Weights of a small GPT-style language model, trained from scratch on English Wikipedia: a variant of Adam for these matrices.
Each number is 128 + 24 x the weight over its row's rms, rounded and kept within 0 to 255. Layers, rows and columns count from 0. Numbers have three digits each. The size before them is the row's rms in percent of the matrix's.

# layer 3 attention value, 96x96, rms 0.0929, rows 4-44, columns 0-95
096:141109163091118147121123115112121135138161086098177118135111099125103115139138136130160101117069100134126143132092074091103138156146129115102109141171111133105135132146134106141113106192147146152154093161151147154147132112131115097092149087142162096099129130090153150105119122101114135110
097:158117146116112132160107124138165163127145162149097109119156125154160135144148101149142153126103121146166178147100114152125104087116155100127129121143150102137162136142135143101128143126136135156142137105121106147087115110097094078105076109127142166099100136145114101143158112117095187174
097:185112086098151133140129103143092118126142173175096088178129099111144127135155123146152151139142135150090157120157185131156110121131121106154109094150140131127142162109122135160102126161108140136131130131119178146154144125112124158140153151113168118127152138132087147105142102115173090124
090:164119173085141098111151147117107106125132110142139166144132137162121100123128160175119086095141119154128146161130165163169121092118150166111140105115121147124144146084113150133125125115152131123096140095136183102156132146120138102163138096114141088127119166193124124129149102138107145108
099:130110121163148162107146137129082122153113135136153146102093148064097097135158083170123106109103123148125140123134111191139149142132124129128112123101091101128111154165103111160127138183113107110137129136139157135106094134118087150112068127107125107152157160118143126156158105127125111148
091:133134113152137104116120085147159145133114132154079159170106154102101117145130155127159116162110134152139160129113132119179163119101146085138156098141097106120089167112083147162149119151159146109147127096069138096138112117116130139139147127129144088131113084119121109156152158094145113138
088:161137118163144109159177127164119126132124127165168133122172122119159116164139132122122110084156097113125163126122103151111171109157139078143115111125099136112126126138077089161137083177154098151163143154139129126139143143140109138109105097099102116131088112140140099128119096119104165110
108:131126180156139112143168120130149159155126151147131147166131144156146149113091164130121112170165095107157094140119124139149134117150200122160090121095086115137134118106160120129121122111109104158139112125113155115167123069162127144134130146140145132152156110181169106120149110128141133123
102:097128130148108102185136127130114119137128090160117137142096155145152154167105149137159150137154149124135097139144136144118116147119096136160112170129166148120127125113136153110137115120108118148096116154174156093086145144202131140096132094129078100142106158095149120174118155136094124135
096:183178186124133110128109124150141110155099075131102106101115135105143127129127167113082077125128124182154061105113132100144119116143118144123111145104132101139112120140180145118158162085128129132129140129115151134137156080113140129152123150126108102117101140123165157141143115132139113117
089:102114116126108137153175086108153124134131147112085181121132130123119099081135106153152155160121145143125141170142145086150160158130085128153142089127121144145129170128153137143117108122151115137163119136126101136085090130083100100124113133165093122096123104127156138078119175105123137114
095:167107145095111096152109131134096095159131145133102127128188168141153157158140120112139150127089139102180088141131109104164148113140108139087155141151097088124130112137124126150148084119099186167109163135132121147138105106181113145149161118143124134129119132118099116116117099130158142136
105:146157093129100138088139134129149115154098180128105146128114130136128087147101112118130157138115123119145144124103158115167099125087180115159135080090137106154166118150145123128130134102141149158108178156118111132145104073122124143123096124135176117142147134134171072109127117091138101119
096:143089117121132107156118120099138143152085093143133148085157131136113135124168113089120139104153147149106123094092161134163105156121089167149151061116147122167091122129076125152109121127115170139111152137134111108161110116118110154122147149120095137108129138160088131142125108157150098094
091:101112115103145140167161124152125126110149076121113102156156123143097121151148102141147131102131140142147142173104128111131136172130138137135103174137095157145136092183106097133130120123152138159117126091099179125120142118117072131096155061118123115083163113119130160146137114110115108123
098:103127117125146168121144183164159113139093101130140109109159141137130144108152124087134114099121077149109097164121137160100152109143146118114087159081140122096113104133089121136158139152110148128135156165144094156147109138148136169112123126128110157090146138150085161161100155154100133145
102:125123149095113141101126065119138103158139187194109140145091099143133117110100143090122097173163139141150145119114114146135097150142160112139117161084130126135153108106132139097119094114137122112100144101135141140158127141166136114141117142121191117159131141103154119150106107092129103158
096:166106163119168148115072081126141108139153122136132127155103123131094073122118124122115143187135171149156125154107143100168113080119126102124120133091151140188155141128095118144127123090111136145124130117102090139138122102117121153120134115097137155093104097130120121128124087112144135171
092:088139071106170142085146081114110136160159132102114078107159120142129120123136111153117126088155135150072134119168108123137152153085129137163095149111161163114163131099135148138134146139109101147119148138131128140150143140112132102150122117155123128116118166103157107092107139163166121095
087:138058101097104099135137159131130152122130143054129118152152131084112088159142143111136120122104094165126133137107113120113101143101123114102172135130111135134156137096144120128148103101140195123133116168140174116143087137135143093112139127116122133152097154099132137150101109161135161130
104:134143110126167138132148102162088114134142115123156137150152125143120119123119109156142143091118161120134119067133128089127143121169095149118146174133146127088130123145170127160109136157115126082139109131142154124129163145189166095108137097148083150136143094085101132120151130177096112140
099:089147134089153099157090171121132118115140133130118091087118150097135132157151092145143109152129192128143155143142098150162154142136131141149097136129108109081147114089124091077132107172153104133162121151111130170103175145143129108114143162151151135140154157095135120113142126129115140134
101:147108127141136120148180123108111130099117127141127110085145144121133132112164120142145141055142136116136116171173135107139115147108112114109089136152143126089166139094141101132138134103103120099109122106152081109146125132178158131129136127129118151172164121101111120176135093125114115054
103:136102122164146157182100082152146147147113169108135136138163106104107160145103097084112179096149136168136113130112146163126111108163128158099091095161146146151094150127161101166137136125134151135086126121079130153145131118124136143140151106134122139116116144143154151116151099140142155156
095:113105074182123162095130174117132148100104112156147099166159161154105152098118097116151161071157146140114148136150148115141148129148115159108118129158136150132145147092153147119140154109131105102126141162138158088119141163109110141123136131091148163129089155135145158108167143114141125117
104:164112105134108147178112086152111120140075144161122116134123128131125148115134091143090148160144152137123129098104171156116153101163094140100185149175116141127117093106141109152126137101107123130116125125126126156111155103125102104135165127136062089143126095117113111141165125108135124171
093:115130059120118142099087130126150148116141128145136122118155094126161127119133086126126159187126155144131131117154147144114147143117154152105143116153125084160154155091188109132154105164124119113121130100135111152131153151115143103139087092124129146154125070169118092114142176106132118136
097:078141149149154131117167179158144128134136139110119114103153146114154121138136119149139114120107131108105135155102089168097093162179119117124087150161137107133159117147072079090149119158139142131128130138109129139133090102152151178115170112120077145100121107126119151121123114106111151111
109:114125176113098114147064081154086112145189105166085115138146144128159143094143139141146147150098162137109103149157149128135115117132123150132132125098136103141117114180122104121115105131161163101123142102139155134146140144175131147127158090155121098094138092118145116117133121116168147141
096:125120078113126107087169153127152126157146120192150093156148119095151129097131121131110140067110138131143120118125117085099095119155124147083127129144129099135124153138167099141132153112114139126115100144094129140104122158115161117109097169134162155144145153110108098078119115160109165133
094:138169148097089120166128127110133148136133092137091110142131114153123122112158147112130137172110141102119120096180127105141089096168089122118124140085129180131150111159148170169130124098116112124130122123173084150100139117114139130118103156135127105085126147156171138093124120126083140155
111:121151147122163127102149165103152110077152145119158117133145145118126155105123149156116129123122181189115116118107157119144109131144134121118110107113155127123113131105075104088127104132136073163167092105168153129158166100086149121125124153116084128153127095112110142125153145159151104119
116:093113160124163111107182147109101101110126126068123112103118089174113114152150121163141105127111122077140167102082123101142125130141173166123127120106143156141126114139131124101106145138141116158140170147139094100108155137115117146139155113129101151137099172171148145098142127109097140151
114:143109123075124116139118115153110131119121171046136141180142129102109169137133127128148123159103104167129121136112137137119146120145148076147110081132121106141120082138145106112148076153146146069149165142140148093142116137121116113112105119155118138140172117128091104147113106119132111140
115:177129132096141158109195148113134103092157149119116164145134113143112143143133132126174158134095118180132104167125109122161148118138152101141100068147112143144157152138126111126128131124137138137094137118147172095097118145104116147155093118148102136094100123135150092086132115157135166103
114:093112114159154124147091156127129127126093131126122127118141133125127099147116097102103169159115141179100205099083119102148167107103106134169133149133151124121112080135131163097114157134130163077106126112157098108135104132106137139139157091128130152152149112115117163126139160121110158135
096:072140114156104140113132146123133112124084174149097051131098110109145133125148101162144144103124115119129116118127115108114144146099154112138120117159107132119129106162127112203108117127118112092137118141103103144169082132141121119156156097121178135149155094163132118108166128151143142118
103:141113111141102110146112120135132158088091128160107158078125128109148155165147126161109122172109178150124155160165137104163098134132120109134158119173122141108094100130118165145153150171115149175126125101165129126116115173130140113130155114100157100111142128112143125136097114127167158172
110:091128111158128116083144149143161132148061140110100110153126135111154137131127132136127084113155138067114132141125119108103085155116150158105154087120158153102116155088186115156117166113103107137121115105104159109124133143121161130125102161106139151097139084146120130140142128165143132157
102:082076130129166167113139120120129085156129146133141122154132143109139162121158154118086096134165157157147139141134162181151094126105153104091148165137110118143129098118162104118124113123095135108143083161140147137180080130135098148117162123132103146141106150109130139122147151127147096104
114:115154127168143080146145144120115138124094123114155166143129133128134120155091145115099104080142175108140153155093097110123146136147124111122126164071151100110141099138099131118146119154158131121132085117163119098147100090121103111164161125154151142102118171153194140154116144135114125125
# layer 3 attention output (transposed), 96x96, rms 0.0765, rows 4-43, columns 0-95
094:111124098137128098137083119143110082155119136097170091158143096122137139109172093108102182135165125102114160142102147148140145141092121119128099125095152130090127121154093083161139131122094172126157144124148120137148117146155156163123130141179097154142143114164127108098115140102139123126
092:148117094161111070128098151163155116140117109107164116145105124121146127140165152142106171137125146139123082078111137101112132130141167164171112127105111144126131112074130115090145141124165103093137144132137091157087118141129160174132144132142129113169144102131126079127115111130149137091
093:111160128078126122152152118142128133148142128120108137100123146140143152116124116073155057140087145128133103158178126169110149125123129124121129107149125105160053148146098135127140100138103137130153125118153123128139138091134132097109167091141149139180102144114152177139095134131139107162
090:160082115143117127133119141142113161140082131142129153103084116103131141097163095090111157139137152127117116111108148125134112120061133128140163117187102111130142126141145075140153120106141143116115126129120136189110126138129137167105114143065157131151154102119175097133100125149156121124
089:125117149115108098105149138140159105117106167113131150144134121130131078133110133126096100128124124118128110137179107112176104190125158139116125133168129129139143119149100102105161099102149108152061124154133117141110167139111140163100180148095153129098108126120136150137086158091101147150
098:118143129107143137139143121127138107156130130101150140146111141127132158106087100068106128092121126182150094172149106128092125128130109158140094147135155135156080168128123108110144099157113088105104134108153156150192153142107147116103158085101154141150097155129129134125089148136148141144
083:117115133153078121074116106143162104156086136098182135129104133153141118144147113114069130118163144145090119115103123162136150138094144177113124143098150128129109154142119130111129121093110096126091146153144128163139158165133143175142147117109128134112142146137136140080082130081134106142
114:126110151118096176089149122136084180131111094123160140136116132186100101114148094108092115118121112170141114142132151148145109104130105134120136167174169099160105137114110131143085112144133111124074138110149155147194133170124125116135117111117130125121137169128124115101116114141133099114
100:150094132149129117090132150119148187121129175134119104108132130101140122161128113146101123142170103122136124088129083112170125168118145156141103151123117103128168130086118162133171144112145171134152119111113109112088092145105104126123116166086141119116124081105130111149159119143109070135
087:151106143113106148124125185110087183110165127106154159165131110119153136108107108140153147132154103105137122121128109087108131101148142105109132137099121163111168127115155120153120129119126165141129083166154123095126086141136123086163136129139121102134138104106109100181171131143087143087
093:079153106158128144144154077141111088153166154140136101189137152157093145131087139102138107111110112158113087128125137159088148131156118140128121127142155100113080136142126135108107127166116106096125147117126156148184137139136134136139126109138111104151116158126108118101096147095183143136
111:151161121157130087161123166114150136104134125101164122149109118119155100113157088107074131131119123123131140099126117126118160086132158130120152148104102123110141173148102156141098171108149112124156136113111116100090118136124109178179115127121139079120125094121140104157174093155099156123
106:128092166125110142111117151149094172135105076113134149091096142134124130139160159151096099148126141130138107135157143156148115124165131137126153170130132137131125095137124114108120164168168100124067129099116146143078158159108085125113090104107125103132133137104128135165090130172107149114
101:128141159126126131135182120126120192124167132128115142111108169113168102152073153141134099133097136109094138112142108117149125105129147117124136093137088128156111117164109170141091129111110137133072147105132133111109161120103116082163119128082143111133110119112155166172132151157101124148
082:088137119149133079144147119146156124133116155095147111151121131107083163096126086112121129134152112141138100171104137189133117138120133128141091081167168104085080143129111145160111113125104140136124155113161086135155092130151133125131133157158132122158152126140128156142099109098166100115
102:114125142143130063088120149109143137117134145125130142111150137101147129150139177152084150124137161116133180104125135130164133141081157122093132097122111162130147138152144154169129141080152106127067140144118113116061111109129132158158144165094132127134114095121147132130115107100111144096
086:143065118128131125114125162143101202169081106130133123094128100139130155127141139107120135122105155124147116171131181146143085135144160131146118150170118129153153160147129119105140147126135126134108086111096110122136094113097082127095103141129144156091147112133131090155108153144116135092
091:106159122148122097120144209149074108133118137130126154122144139094180165096114117148135115135113144121144140156136134136094071123144106127076142118125137146099100133150147121120132126156107120098104117169109110115143134114099153154130131112137148147170138128133126131155136141177137105055
089:124097131096168147114105133145131110099147151124110127106135107104125160164159195100190081163103139102126157134117103147126124117147142092134137112117118153158127110123157125134097136139129130130162155108109134113059105152108103145119100125115147089123171135124161145096094093109113135143
085:139155133115115091135121143118122101123101127099149155078119134097147120121155127134116164122167153103141129122109101124118160102105188154121127145150156150113136165170090092148139165098139137114111145115173093136078144082134135112150106154108150102121110106121157100144135096099133183131
106:136124121104141128102088158123158096093181157132124122092139111105118116141116126158132105129131131122131120105132128133164152155119110100158105131121136087117132094089128172123146138104144185153179137148143109113067107133109129165116113162128087115087114110143158114105174145139127159169
103:152132131150145114145141126151143110113087130080129110158139097125092107147134095182167100094117105151129138106120117151091113127161147126178142104139155089151121116121100113154096159091143152122149164093141077107136104141145103126106125128181135130095116149151128133142114105123138158182
092:164146092113147138174084105131126176101122141113073136117146154137130133142147115146112138152111143088106142094142126149153095143113136143173131131116101122111109142157111151093105130093134136168186116104158121129079087125103125124144132161125150120070120098118137139107109143121161106164
116:084164139121142120156146106128115122155169136118156133120118121185125131109121076119147068121139098157134094130150098143106159115163133089119110113115128114133063134124126154159070100156091120150148128127139136127158167113139126089145155119146137114132128121132115161131152155093166157127
083:105148119119153158162087070094154159110151136159115120143138165112110145158117093122160120141121091122166131067127122150118129170108128134131142082134080148126118113101117120171181127130105143140117099115146106150114154109143141104083162144149135085136116106134108112128135141121131145173
104:106151151140147164147160081115156126137183115096125121147121126120148125142108080096133116109138103154136038118133114129113159138176099121132086101128149125141096129079131151127155125148121112125167118152116125111153150124142124120161163092156121115108095149130123157130170128100142139148
089:111108126139139150170097069152168118120140122117113119142105118116101108154138135132138130126110121175133082136144116152118148144170069145184150115158148135155066128106102138123130124133118114111159139126087140126149148095116116102089185103124136122130131148116136157084140128092165144141
084:122197154118123105106132115094161109144106152121149136143107114162083126125145152163098123104130103164153168128120160134122147095087129108077115099107137145109091177099121146161097130130106139138119129095141154120184130114154152139145086130118142122135135132172116152079129119102129127132
107:170155097128169122166174107181107147147119113128169150151130111173141137144137093106102154099089139119160072138166140128122117111115104130093150088167101110109115117084123157096147129149126154127146115099120127148126113148119124130139087094101142101120143113128115158126133148172147112124
103:138132134119116156127107127138101118111159100123136131113115144134129122119123118173163113142144135086123152109080148158149188115118162128152175123116113169105103122175083117137173113105148159127121108110133139143102131108113138096138143170095117116132087080105170096168110139137158125085
107:101137132044133164156103146102114120111107138144101149113138170147144128117121133141136082114115108146128130141138180120131141133090140113086147121147134166143101128163157131113084138134178112134089148129101144122099137162128144142136126117099161126161125098125109066127153159159119127094
125:186114149156139131107156130161160145117098139106120156145138094120102129150172151186104110124135147105129113105126119135112131116076131147095112132098178122153179129111106093155122118070122147141085128111140143114166108123151138144122118156147106132122105120123128144098146061108115137112
127:095105128143126152133116155108166141123132135124085075133130142177110113128116181154113110109145095144128155148134135138115134091126140132104160158106152079140107129179148117144103154114146116132089142162093125080135155117158088114082132152109104136079149167092117132134127117146131150150
127:145123110134125140098178122157158113116091141139136134151118119123099160120149124099116115127130112120143078156159126141137105143145094169115103168110165119151146146069078146137127142123097141112112138086139146105137147135126127150126135109125153142044153148104116177107150087156110144131
126:128133126135103140126138157119143151138081147114124109133129128151087111122158162123091112150133101147135103158143101170117117134124138156129134197121203149148083196122122132106100135128113119112093142080150143104122163119142096127116145130114151152100132124112105126083101118106129162102
111:139122109136165130107125136154128091156171135129118129111135110126134128105110151112153140059135123157130128113128122086167153114169169103131136121079083075126108106105138099083170097135147161107160107130118088114118150132136118169143108122158110149155102137142144129149125124176132108159
103:134116115103146147177113121175111116135119109145085120090119115085112138101126141143178157122100082102122158139143155149117127087163134162146161147118106127148144151163143192115167079167135106144144147098145123126106110122093122116104119131173115120103123136113141117143107124156116086132
109:111147116163090135143104108167133149146098134090162123108137162113154109082146108088112162088067118144077111111136113115116112145127138138149105101128120122129113135137121134087150181099130095110152153132158126153114138120142146129134171144121183108175122148103151110145151121142154096112
120:098147113138103134156152100141151127110161130136135121106134142095140132099117144145127146203134130114100160107079142161137148140089123147135119106165100169115132139167108150117117140124118085121092127121132147124136127074154123065083147177089092148116127116116133140151131141092155124129
124:147143134133103098117168100130122130121132156122137128149138070135131142130124127101117140140145126096145160116145131098133125100099136122093111124086112098114173097158136142162194107107114131161150090164113135148115125155144164144141110146138087105062148147141116158149090085176132119131
# layer 3 attention query, 96x96, rms 0.12, rows 32-63, columns 0-95
107:146105102126102113115154140129143129126105115123214145116094125152128118159094114160130113114094108120116153112130100097123174115120152126164145105125127109116115163117120170105127173108148155080163152109132134133131115147152112119097087094164110146095103124160150149123153097123147099172
063:149129039124134121134126108092114144144089145128106134140156119128126139103158166140120074122167130131139108129138133164080115104081102173137131159085127141120102093130089147110106115130111188090086123129121153142146117140120148161131136131115128110121172128104109110102125140149138124131
230:110160167124133134145113108155150148126143121117093128133121129125136152097151087094159170141136131106143120085113118095157131171147108134106160136148139090138141115101150096106089079101110110141097156167118153115099157093152122106159174127092118096157133145148140101150094142170110132110
080:120094116190137132108141114141113122118121145134133109103174131082142109133153154121097115129117101094131166115181125116148108138137131116153129104128129117158133160123128165085133152080084120103110146124141126092087161120156132129117097152133146094115123194160156108107117123079145149102
094:126102077137142115133153124134123143127121106113160143111110112087115147129106149100136095131072140126130097134092087132132140152163164092189156108181135126131143113141172129119170151138139129072156140141088148138138133131136096127112143091171078120121119143136124133162147091101133122133
179:154093056122107141130144146099116105112112130126158120113124128133127114149117182160103088120112145140119144153129125164120122090109170111163115112131131166102124137144143160142175179138148144107137105114143103144160099141082128139100086123165145155093128128095117134122158119090163113150
072:086145144131131135132122104161143135104106131135108127143142115118128176110171126113156132141130144103152108112133118112166104147131124142086149175168147096132135086150151083132095095108096080143087120149097135137135157103135134115158199139110132081166135142137138123143110162156137161110
082:116107120113095098109136153099147136133116143151136129102165155168069119119123137127104134116107173095148166119095104135136131137129177125121092128082142144136080157084120133139123121142130137156110169169085122110121103119130112124124121142133118102066106148141096128138106068168125148138
089:117116128082140130087095143119164126164114107129149128197091168136151145116169146144123108114117110123152170092146154162120103144150121156114141157091145109084130096132166150138141114095125142121141144152099104116068131126106173118117099152135127141135088130121113101104138151111121138099
088:153140146080115093106172132134107137130179127092123125167117125120093120108101145131111116121170197124104146101149113152096103095136128141101143145156090140133161092144144127180115127128138133134142139106158107105180133099140117140126107149110120093132150133127114096118142128087168171144
090:165155150148156100118135125097178182163111081138150135126098152132092174126109099162103167100133153133112117120104098136124126117118144098153124127119144122136161142167121148129120141100103127118063122106101092172132151113098111138123094100129145128107134158110109163102109087109135122145
090:159149132166121109120113117127181107134131156137137105156135128157159104150152145122143080130134126133113152135128155165145157119143174101118146151082151110140122079189119111125121111145142094145094132086134114114106140098098109129131131131129113093165120133120144086133082108058124105149
090:135108121158096088117176148120134130171146176113130112102101124163121157119145148130110134117146124125137125114142084112131097103101136153144135152138134128099098145112078124117116143138152104096163147133093186182108135139160102165132124118132120140119152113126063117121103160172101166138
092:119105139134150138128105128099125097107103140137151155074138131146100098101135123109153140128151103181097166108125143147102163101143166108092156129165114133150121136185138126141090136151140193117114141140078130140149114120105134151114094145095101130115126114137150103148147153087082152128
092:108136140139116086085114135107152103120137108102157154118069124140107083129146141154148100090105150088123138167067135141139096114086136087135106134112126087129150108131137101127107115145102135092098127168120135079131097117129105124124141150096124166144113103160136166131149139116131169130
080:136149145139159132158087132106135100097159139170122164140146149102135156114126122144084127105123089130098134132135154147152129172117101140120098114104135095121094094126134102129133119106103130105146109163168170091156127122082120110121148049158172147124121168139115162139133122107153120138
097:138125162123127108071169167129101148117109158149192102128125186167126146127117124179087129107121156124096141155115085137087153129119160099169135086097130109111127120145109098124115127124134108110113150120109148141142135108149142090151089112133111106136151132156129088127132158103133154130
093:163126144163147128087125110117107127133154127161154088099092160129094140137113126153112134186099155139117166126102118188140098120156152110153110102155115131124138118128091097120101104150125157121160165135125101108106150118097142134157158122145177104113090127116125123143096103118069117142
096:140112115096133144155150155118181120105100096110114150128134096143127144071126145161130095117130138084144142107083087145162115142125128094151089130136118142146162109141159122144131154163128143054127123150162134099147094113105127122117164149149158129146129115138151129158090140100143083119
089:105113098111100124125102130163114100125193133099129115155143142166100150125135095156100092137106109117124104118150119062153113125101087151112138156114161132151141065104127105112139098145119144099115141113108143170103099156118133101096173120120120146170150140126116148153133148156134111151
095:140109142116095085133126128120134152098160125135146092106103151157103125147134091142148115095093107048135114131134179138151157127136133109127141126145146103155186134121061134129116106100087093147140128132129095117107141139152118135103121141150151138149133099107135176135108152118147099168
089:156149152106150136123141152141096107120101126075138125158150150132152143153128111109109146105130086162109132161145092145118144120127131113122093127090109104116129151097118099079145110162114152148117148135107145155202135150113123156142146122143098154133140148143125146140071111155056114151
095:129134086132120149099101122110160141085141150135129140129087186143106101082165155090146161145101182135099117143146135151138128108108121118124126166136142127107127145119164115156149130103132086121102136110105106143095152085104140150135135119097151107129165153125096148117119125102132164064
078:148134096132144155138156133135103148099120077137077165131108099106076139143155170101124141134118130130112079165162071147114137165119123097133132088131089158135155166127096121166145101128146143154175121153122091139116098140094121117156137133118151110129105127134116121152103121161124143106
086:085142125172134084148144152117128126134153117136158126139123153161096099112130087107129158085128156114134126142138134127089116191107106108145137108154109130161137092155108092097127127128175161072100138148153111125127127137153116097141101094163106108171160115124112126144099088129119110144
089:146112167162105146123125100099166147134139166154152115175137158165126115123137098084106146103162073135131114126116137108117168124119135136137109113095129120152127133129113132097139111143113124151120173113161145121110114115127098143101097075138067104112130116108152177090115144168128162151
083:116153122083124141164128161146122112130142095099138137116079138149127147138144148141103119127100132120143087132070156118121120128090125128112107163148128140136153116156077114107115099129119111132156140147149113065080138175153133156102171088137081149114149154143130127126135169133175136113
088:126141132104112169130136159139100125147138107145114118094091160120132076128138140132147129148092156113156085163157116154131146110133081096136137122145150135103087117103113137144128132102168124133159155103178058145111121154083163132135134153094142108102132149094157151115126156109119144100
101:116142191147102127135074127124149127148165114129125115143171095122096107114127104120152134107174131133139080127162162098112118116107137158100124118092106148131146161130077136125100128146084121133127102146168136162155145128132128134097128159112179158109110149146139147087154158146093101136
094:132066127121116119131091170128124104113109114104154111135127142123120128140128129138132157114195147120147140103095098149119157140143153126168138144157098152093127148116167164103112134172153118168138153118099111124081124107162125078133194108104110139109120131145132119173128110098138127155
098:097146126123141143144134116115138149131122145166104176112112098112100098138154134134086159169083146129128169101096181177136113106088110118127120129132132113117153098112149123145146116113122144141175126169132150110118147104118099115126144149113154087142136141090154133117105085093091069132
093:118123157134116097128153108105096111150114113150177121130141104118166162134131085085132124101110159129153151122122117075142159088103145125089134160094129142098110080165075134130108119170140133084126108113116142106172130105105114170139134114163137109123145154146123112152162113150102115144
# layer 3 attention key, 96x96, rms 0.116, rows 32-63, columns 0-95
096:110118154137118120132139136137107154123137135093095090127163125126150133098118096136166128081102189102113109113151161131169125172126139129133195109118124104114186093115103112114117127104108077145124149151140125110117137121191144106140155116097100142131096112141120091134116104155129155129
119:107121151128094120115144140087117097138117148143158122114164090127166118160102146153107124107129139156102136140123133157118143122108147164130117134140080140093140132125101162131182158138155134114167098093114089149149090150135145173090129119155151169105081108116099154109162091123153107142
081:137145134104166153128106102173164144096114135116090156140108158120096164096144109101142150135143114127147133124089134138139114151140112111106111141118163119151125122113151093139075127115098151140096156151119155119148175116120131097173124135068126089120151131164137101137106176150108164089
089:117138137138144101128166135104082151118116140155142153146136125147101133097099145131113154105118120131099105135128136162112156096152160175149100143115123140102104108124145157102133161128108128077096092106171126136157113121127129148111150129153158192133134076114115174074140107133158085130
107:133083153144121120118085121086121080098137109119106105126166108158147120138147133110083106091146120146111118167152156169132091122079156162150109140082130157120126119122110151122164136087141143143165145117116087143175095134138159140097098133132143132095124123086103144091136121124132136129
110:108115128111109108122145162108113091161112127128158153125133099155146130165070137155130121114105111124104137117106150124104153095128141135147107105127092139094152140141126139152180168161157135119160143102127143154150100141120114140098121117188110165089086094133120141102183088102145103134
189:119098141144091090128129154068086113140130139148150128115145093149158104161084143151119106131130126134099139118141139137103155103115129154150112109128086149114138138142117166138161141137168123102159114086131111140129103144124143141067131123190118170111097107110115138123165089102138090153
089:092142115142150147123133126186161120133107154096065136156134092138098126167109113138118117152137168152148105169114155147132122125142105096161129137128132117135127129143092133122114121143128146131116190139135085098159141152150142089110135135116114103133092089115117151110058149156111158153
087:114149145178149109176123122136123092112097130118134114104185122113145148093094141113110140135123121174127110153061120120142073145140153149121126108112145122148114123119117123150061121133147159125136112142127158186157122136140175130135126158154132119133148132180103116124113109167158137147
086:143160194168108140157080143101159113114115125094129143133142128128147127136088158144107117151137065113114143108160141112147114140126108083157119097110138139118136110145125165137098107124164123120113141131074095151137130134125140143166147129107173092118166158094145152117116154098101124100
090:093156126157136119171091151150103135139083084138108140145115139163124114114105123112109095133130153112106147154148133126098151087139092087090144095098144137114129125123113113124101110139144103116131157106147117163120117142137122108138169117129106178158123077167156066114160161097113148125
090:126154158114157125106113119110112111145133140123164137165150124115105141115118125142129101143154153092178112110117087096112103117149115088133137091106111144105148168132119164110112084120108113153120119163155154186133111060119109131134115128131190138119107098117104110151177108141112157121
086:110129138131149144112112079134112101142120110104068152118088132135134169125152111122099111130133148157104136128132159116113144162097144136141084110135115151146155146119120087142084110135102123094077154134100113167114112123117130126148102165065134113151074098129127144138145173118155106094
095:081144106121117091165122120086129148121140137089156107136096168101131113128096094174113156091115131104169096107128151152135128178148123121138134101149088115156169109130095120122139110099115124137123133117153113159145099109122107118182142129188131132126169099117099151123138148096150150127
092:117147143136110107117141136118132146136132127161092117123174084100119146120131153177130108127093148146109112096135135109108136134143163092102140149138104139117113129147037137112130106126203145160127134127127138148105137127114143099123093113176121170132120151123130183082151096145135123126
080:115114161101153131121140167137139174145158060134127110137118130127096106105121126086160172136143144116149111112091142155135124115097099138101110114143125150103113145107087103173176079096155138125172101090136141147113113139122128149094134091140097135118140101128133109112104119099132122174
095:128150129163121121152142140112127114114100084122121139117153116108113151148103146125126144141103167106141116143113147134097112118142126085108114160116114165090131160171079102150145125158159080107124147139133105077101110114127150163177158182113186120146098134111093116096146141150121105128
091:123113132089113163120152154107139104107135139143118136179155127129139155125114131127124116141135117108093129130131107131137171121093146117151120127057122170113136153142123157124135115202165119133153126107140120136168130094090100140133132145182142172141144114159084124076139093118156117163
097:131139133143160172147136166127118042101144136126139107126120118144135104138159140135116166104099138132112159120139136113140170073156136135090136136128130116134130102111091118163153131121151173189160158123121137097128133107103145150145150081102142112096123134135090139148156117098157143104
094:134088132150123116095149133110123128141161149113131125090129130091161147168112135178136150102118126143101118101079125136116147104109151128117125115147111171072114159128160124106159189138157087135171096111118111137118111136134153131065139115131118163124091128136102160105141093143140137096
104:111149142112126094136120123110114126093080142154105136134115098103106166113129142074138117120104164159096129099134088152141128125121092131133150132114128172122089153131138137092130141161125122174155134123121150114124134121167160123156135158049141115154149145158151100102123097147112167084
083:115154117129102146087197142143147149133157100113146120112102120156152102114155151175157107138129120093129157141113119109151081194155122135127142159120132116109160169142107099104145109125132156153122130108148145098087158140142118110081115094122108106134114136134088111130074120112149129116
103:098102120147116110117128130104101130167136121154123178130142110087137108153073166138104110136109105124091104141149167140097129126141144128139140089106120153127113090144090155112163136155162117092164132144123140165126093150114087116102109144164128166137100109115106145108165125098122120188
084:091132109140114153119150128109128106135115111148108153089132081201124126197151185122118133132134113109146155134116099124144133139133168148152156157100114152112163127102077121120138093127129136118151125148105133103174114085141124142134136101149105116118104151091136143101145117085094109150
091:135124144115135113090099122114120138088118150151153110122107129132115109167082119141091109135147109129110101138100122138126170107105118076145140132156127175112119100153123123163156133115144101133168096108109093123131121113174174137125078136151160188098110094131122164102183115117127132138
089:143152119110121123109114152107102144113121115145076161152077115130127142102133122141121123132165175115142097142114092185104104150110128151095183094142149131156124153139110083160115131112139097097125109154125134111132150140141124103144158103100157095158127146122121116137059160143108164126
087:118131146162123100122115155098176127134129123166134071073198115107115111187132154129133109116163168129074148111136121111149147095135163150131112114109119123140137152123125132161166153128148119153175156126108131086117108126095130118125138144148147116128130134122126143100119081105146113091
088:147113125138122125094159106130120142116122103121119140110158133091142155123108123128129128099134134114081141116132139112130114103102176120184119157103126132156093099107146169126147116191126116089153114149135154150135094149122129131182135167118158132108114160096089111111152073137105127194
100:108131109094120132106123116134151143130074127106069137143103170110131154101121124107162134107149112104159156144160102151123106160153085140123146126122143125155102140088123131125088119113115125158069150104125122129156174105145160123137123141071122107120143162114129106148090129172125167163
091:127172120091167131131121116187155165108173162106150119129140116114123168118092122095137116121113164151133137121132127121135112149162128109084079164120141114138113119142121092123097110106127149141097132136100100097136157124076127141106144140117120136173138161129129123112125170146127197096
105:115104137114151103113127147085105095146118126146146096158168139147124095153161141147142121102152057092141097139129144111126144118086152140151157115128128119139148122134104141105178154130159116125151090072130109147187103143125117125115105124167125147130134089146151165091149113137123125169
092:120130157096107142128138150180123134157177135071150142162123151115117098117148125127116171108151089136103130104149118113100157139110077116115130099133117103155166127098135121135108094117117138144093173163141120126078108122151152138155105138123091117129138106095159104142128166165116145083